{"rope_fraction": 1.0, "qk_norm": false, "bias": "all", "parallel_block": false, "warmup_steps": 200, "final_lr_fraction": 0.05, "train_tokens": 619400000}
Each number is 128 + 24 x the weight over the matrix's rms, rounded and kept within 0 to 255. Layers, rows and columns count from 0. Numbers have three digits each.

# q: layer 5 attention query, 768x768, rms 0.0738, rows 542-559,605-623,669-687,733-751, columns 512-575
# k: layer 5 attention key, 192x768, rms 0.0694, rows 157-174, columns 512-575
q605:121126130116133105146141184133176125130170156065123085127093120173151176122087105130158112116112127117143091125140099113112151152128103095153145119070138109162150118140079124151112154158125139
q669:076149100087129100147127125127124153131156148113137131115107185114123161156139120097181132126092104155142128135108098133127059122157108144132089120098121106155127126135150110104134101115102152
q733:104128124121136113142127127143097139120136131160112123128130133181137156119102137113157108132094110153109129122155097150139143138137159176120124143118109178109129137116132125107123101123125119
k157:102106141151120148136104122109107106134121108134128129104136110126143114112090168151124132130128143102141145117159147139102139130133142155138104161136142147093135147134138140116121122126114121
q542:146138171146134140111141132145135120133142120121120139161118117078115069176156156139094134097130123136127131137108129138118121187163104140122151141130196149133113132136126108116182127137131163
q606:141084162116144105132136144109184113098105153129104120102153137136101131124118186139085102134128190124149151098173130098120095111139117114117119106138118145142158124120138158179106140098150149
q670:120158109099095124141122129132128118137129154119110129117165104114160096132154133162104108120132131104060150088154161121101163176155092147156072116169166109134112149136083076109152111116152153
q734:148128113110128129132124123092099127121145140128123121097154100148135132142118140132141139112139129128113121107112148123118122146128091109110125133105162121122140130118088103145136131107110136
k158:114120124103119133143125138142107147145137111129146104118125135141146162128111127135133158139151134131134112135141121126118102179125158124147131114134122145158147126104145135137125124100099115
q543:140132114126166127132123125143099146161129118128119141149111135141134120114125120130101146120141152115118115135101136144111104134123153137119127132118121111118140167128101141147151156136130145
q607:113134129137143120125166126128140143150146124139144152091083148136102131146172122081146097204104145135131114118096128116132136099081118092094163161132104088144111132147147168096120104154100169
q671:103108113130142136127102144111145164131122154118068162151131151092151092134170124098126077129121090157124111108098065154112127113162127135130142090158118138123093114107084160132188138092105108
q735:110142129122159160128129147130103123076117120091098152135147145127137164155099095108100153164174177112129140138146121162123071093133103128094169097151140159147163162113109132134135134075111138
k159:131148108140106133151119118136135103125144124127146095146131115120093139114104130138122153089129149111088157129124110110135159156124126096135127121105153126099160111157112135116131144140130136
q544:127104123111127124198120115136147132109133115125127123101131145130112155127139169174106123119137122126106147146122111122127146124124096126146094138134103157125107141148148158126102123113139137
q608:125131116136116130119126137132138137134119128127134125150131114123136136124145136130117134121124130136129128122128121128117133134126128134136127132122134133123134126131117129137133120133133122
q672:143114156109146119135136137133136147132138124130116150104127122140151142105140151145145155139123127118140120109132134170123117110115162131145127147135141145115134119127148120129108112143107123
q736:147133136124108112143121091140097138116153126190120131119147150117126141122122102133113130119143163124124106138139110115143106078113143131120092110129133127122135143132139114158106091117096155
k160:121131126129130145122131124121141104117108094128133133162123111146130129118120117120128128121131103128147112120121134132121122166141117129125121120122135116133141138153119131120139133125126121
q545:094102115147153152148165097116124116155135114104134136135128120124127103133142118150139151138161132116110135151107121113125188143119117108145117125137148175129135114148143158118158100116125146
q609:113127113128142125129123142137135114132134123122131117129122151131123131116136126121123145136139143133131122140127116138133135141123132143132134146115142135112131133120118125116116133113114122
q673:116175082131135127097099136159127133127140130132147113143162157121103137140151129138086133112109174171129087143118127101136136170138118109124140143103089105155140137121129166127114116100107169
q737:075145120139159135113150155166129114160145130093144134141130102127160126128100132113113148115157146149125117169086112155123132150128123144155122121131105115143119118095133146119128140133166142
k161:129132120125135132128136130140119098130119112122143136127123138095112120136140139134153127115113107119144124148155117123122149127143112115119138118123118122126145120107117141118139133124123105
q546:128101154118111109125134172166172132142099123139100079149095108129104116103141151090116099125144153139133121137137137127100126139150122109115123153136129118119113130143141127117139171093152129
q610:145113135121146115132118127115144113132114131107102096105117159155124136133134081139144137184119136165158114143143127124133099097135141122093109120087116130149111122135141132137157125127133135
q674:108114152127128074135142131120149159117116088165151132108157155111104134109117173111132137128143132117150169137142158149147110166084107142129137122127132165132127147093122105107140154123073102
q738:131110143108150108119158116165145112140104119165120144133142112165158146112146137114110127100156148168126111155126141125144122097114106130116110127096116129090121131110145129124143137120095114
k162:131136104110120142135105128113128130146119124137138108114133118132113123125147127129121127134115119117112111145152140137106148106145110129149117148125083141114161146124087118138152112125140139
q547:104132144134125128151132116130117099097141107132145115150155113096149150137132133125106153135128133128152128101125126152162174135112114157125131139130132177118140129168138156113098102137111169
q611:146117127131122112137127142101129138138105125117119114122132132132158091128163109159114155139118104153141144134135127134112126174124125142107141129124097159140131134130122121153140155145123135
q675:119131097138130146096130178112166118137153133175175184115137104123152149153172106129147164152110120095115086120108108130126122105119134134138125144120084157135128133131143143105131152158145129
q739:155122134123093123132153123145095140112096129173121109153123090155124139150109147127089148145113130109132123144144106127112163140115115102147141111135134153140106127131123133110120165146137146
k163:109145096144128147136129153150144137149124117155108122161149135128136132123119135132098114115141104164080138145110103131105111143128134142119115116125133121101124151160131147107123124117098135
q548:112127130150131149128132130127131132123120099090134094154131149147141122150113113153128153119147132168102140124120107123098157125130116131122132138116127126127119137138121134144158107136108119
q612:128120138130083139128129146131116149129129139153100167116130144126152107110132147120121125100117114101113158119116131131100151157141093099147141121134097142150170157116109118170102151136126111
q676:134103137092090186105117098156138113133139111150125153160173125078089114101161117127139115149136111112138159139125095121169120141166097123123182159121160148155125135089155140167121150157104178
q740:120112150130108136093133156138130106144094143121131130127149104162158143127077175138101137112118131165139148144139125110118158146151088148119163129156097120143082126108133146164152140167144091
k164:131147149136171119118107138123123112118146107125154157128119119116151118121126097115131130145140117152141130125132136121098095133126131137148122143116095141130138111149152125122143130098124121
q549:120129141148117106111113152121143148133128150115114119137148107164129132131147145129107131115112148155136136126128124119150125133133112122116120116125146103115127140120157132109135134120141135
q613:124134148082135135132117148132124161112114133160083114106105154123116124163119111170129137159140104092127127119132149115119143151154087116142150123133120134104130139108116093143123108148122116
q677:136101127161139112133100106103159129145136099109124100153148134152138136118111088115106135112114122118166107138121124179132145126143138104098178113145090118151153138144123113145138113148104137
q741:106145115133137124114135106120117157121127142131132112128106123148119126108153128124116135142134142098137109117102146131125132139120123129145122120155128102146076142157127129130142127124151147
k165:129126113163154167116109111144143147151136100120145138138117098109153135103083161143145163114143154194088111125131126111131102142106151178148144134114157117126153125107134133074121105112125103
q550:139139136114126118096108113141161125127116103140133167135134142146133134133160168153146114167116123122171125119152165120113125173161135139115112116147149114097134147099121134106108095115124172
q614:152141129116116135166111111147100106127147076159151134079131113138132080114101187108133140142173126127124164156152156109137164155142141107124079139121088147108127149117118108144111138116143128
q678:129112134166129094114149127144136130146153103111139132103126154174154126145137146184157112131094163131135115141136114153136099110124128138118153135131084128125113148099138116161149113121156151
q742:120123129099119115137122127128102121122129108120131135101127154124173139158111121146138097123118109138117100107141130134148096127113104141103128148142110110110119133113126101154124114140150099
k166:130117143124127136110122121110133120090113128098165107149086142120126105139140126118134137103115129131116141113139126129139126129128143144121145109141118119139138138144115129153123123137145114
q551:107140093124161131122121139130103131146141104131116140120113138140131105126122131153119124123138124124125139108113164155157140150116104133138141114145102115152119103142135121143108138128118115
q615:179159156149136115118133144120135136075121153151091140060127111150139117092114134146098120133123128146135099136091098152137174124148115103176110094149159142096080129115147132150123122140138134
q679:150104129163122169137127182149130165119070137111145142144125156146116131160085119140134130110129139147124098116138133160095166162133116134167089113115145139146098134123111102118129125118134145
q743:124146137114104119091118142126122134106159102153105134135129124095135135125135098102086088114125137134132149125103134143177084132141115164152121118137115131126106147115118109125131107147121112
k167:114137146114119135121117125126145109145140116112123128169119112123154126143129142134106139130101143145099129114141154155083105181172105158122121192134154116114153125118125142109127141104119105
q552:123124102129121103121127130116106122159137132153117117124129128135149123143138157117124148120126126089127081124151132139105136136157122153144120118136145119135128138134117104132147146152137112
q616:142167098164117119128085119149096126108123100123141090155145126154146103143092145139151112119169105198062161160170137069127148138119123169144116155120155135140124156119127094082119129140083083
q680:137155125136111109149137115102129126132105151111105138113121119132127148183117142127112151082127086092152109139131140138174131139133101166148113141201161112179123093144137123193134149141142157
q744:141137141136152072143110124137115116145123106122136149133141100102162143164144114127121133154132127127125126093124154152118176134151108104146146124137153119123132131137111115117116161124129133
k168:121129106111130127102143115141111126129155172124109133097126119126101148126162134107129094136105125114137127129113113154132142119138128112113093103137129086076109117117121134108101111122159137
q553:113153144120141142111138134145153103149177124142108152144123129136122116135113140129143119090107137069135150118129145139153139146122116123173128120132119141116126138133117144146120141126110125
q617:091124109071118138114142126093142089094135172112060167090124150147096102170145137121117102125090108100131125104115110102112114097093158156158147106151091121132118129135101162114086151123132119
q681:095103158142104125114107170131111120123176154156107107127116095093125137158077111153116114138117125143124124156110141079141138130097131094165168116142125148127152113100076114141096118121136084
q745:120124140144141151133141156144136165116130137118092119161119118144105093109151119098131127130121155128135140125124083139138112118167088122165101114141138125114143125127110124120131109120151119
k169:133145139124116136151122117119139138134105113140117117110103135115129144149127126146133152119145142156090121173151106125098081127111125134162116129105124133140148142115124145134116103144124114
q554:122174137099119114082130157126130147148132134122108119122161140134141164116113158100099146111125117118110114119103120109109104162158151121135104117150124112102139114137154109154121153135126119
q618:111143108115130152115164099129093127127148119114116118117150088136080145135097151121153140119115107145103133121147163136093083134130117122096104118111140120113103140131142103136131116106152115
q682:098147103103114140114136153132153146120124102142128110109117135147169148113149127133086125148131150097128109088096171154123126079145145151166142122092070138118128120106096114132126144128126154
q746:120131142124163135103148144114143138118145134105110111142114111137114136133162089132127146156134122118111131134110131130097113117140161124132124113133097108128108113124134139123118161111173128
k170:157152123145140111135101150123115120160122124134109097126140146136125133120096132133128133120133156180105116121138131117131123121141131140143135108137132134155122107111162102163127133125144135
q555:116115136110136119140159133133118146136121144147124124123131132138116139101125120107135123158134141130123105126108129166095128124144100138148107165123145155144121119117128130142148104096138125
q619:107128170153133113127153127111143117152124137148168148083133169135115114097118104167115111136136126128110128148157120163140119111112109112122138115098128135139093108106156146120135112169142133
q683:139147149152116104168167140112125174144098121117141147107113128166181120135121101130116142132143104168178112172130131105093126135097140119108177149117160122160089141155157116125140180126119092
q747:131153167140156115184164112133130155177109127119125175169159152118148147127128108151128121121150138119153136137106141116143106108143133129119112159121113138151094127129102129100140105161134168
k171:144109137131130132129121123113110092126103117141131110135104121110107138125132115135132135135116153133130131100097131137133130123187151101117110119121141132134106110097139117111126122143156135
q556:142135157166115120143131108122142126145123124132119144147118104160142164133118149150123130135152145138126112137105111164120124140126106112155113129129141134115137129143120125099143133101153133
q620:128182137107175138156160133137125146122110103143141117124124128094175129131088144146141154099161115167142122141142150135133128131162107127137076108113111117114106138150148132115134126107157157
q684:119116123133153115168147126117160116165162117114112155064148136150174142151089152158144110127124099140163145153121137177092078167129127123119122129138118115134085141109172124125142144099150125
q748:150100153108143114108148107115119106124114119126124131137114111129146126112107156118136132122106139134134110152105126149141111147127123131128133064150133138131109132119158099108153111128130133
k172:135119117152139125095158107121111143128117146150135162147153159136152070119112139109107113125139132112157143144117139118134116114139113131134091109125115129129126128140141114134124103117143126
q557:131145110103132137128124132121111164123150129148150150144112116125143124097092153123122128147144138129123124142101151178121119133114131145139130136128137109139118136161139142153126114140137135
q621:106166170111123144151156130120125108113141098162137143165148126152160175091119103141126138124115182165140171128133151102119142118152132146175170136152145136136105140138125137108109117136135147
q685:155140090079143118122122153152109129126125149125123126111118115100166107094167129133112151134142117122142114080135141152130128162184154129115102123099105085112126140129073148126147118136109129
q749:132122110125137117138141100132151139127136134114112136146111134122139159092143140133099127148146150112116100130124136128145118137099124129123126127154125139119158103108123151134144133153146147
k173:108132116137169112123152102105132096105091146142139153155116154151115107150122138139138124154104134134162128078126118128144134114090122111124118117139157116161108137128146152106131135117121156
q558:158134132140112120111109128156129141141137135127111143126134124145127142137112120149135151124127112130133142160111123141127124135104096106100150150134152127154115125115126162143140141124111127
q622:156119127145115128115156086119131135140103153149122133129109145159088154155083114120136138115115118138145112146116104157095095096146146088162136091135127155136139134119161112115142112153142161
q686:145154095138104171132115128108139126159126095097081124095098131147136101136148123090109121142136124108164133124151091134097063097117109110120105142135133137133058176144144158131144114166066144
q750:131118145126147149103141118172144112139134137125121149112102143117095127119096131179150088119132104111137162148127141153126099151123115103099146140141134138122117143113133156129137117135102134
k174:057157148144122144115149114123084109161148124127115110110131110134158125137131142125136176129150132157092118145143140127131161177126146153128124156153129159120123135155153145126114122106140135
q559:118148124110117123144123102152126129150117146131117123133142091120138145112134125100164130146132119146140137140146116113148102116147141128119118117160126121115116147108124107113135136130138116
q623:164132124127124101127160139122129111123099181157107127132139129193058143138110120196114111119147126090180112112153097126175143106108157123156125065156121112118106119123142122114130167126150160
q687:157108111119148097110166135122137129171116161152137117147152147107129101130101122130114119144107166180154164150141140167107104142135175057141098096088154120095157121086108111113160174117115115
q751:145108128123134121154154124112085112113127112109130145140131099144131140113125141133141106137131125122137127148122155125151099166094140147131121105133157113086102110120116117097132140134140145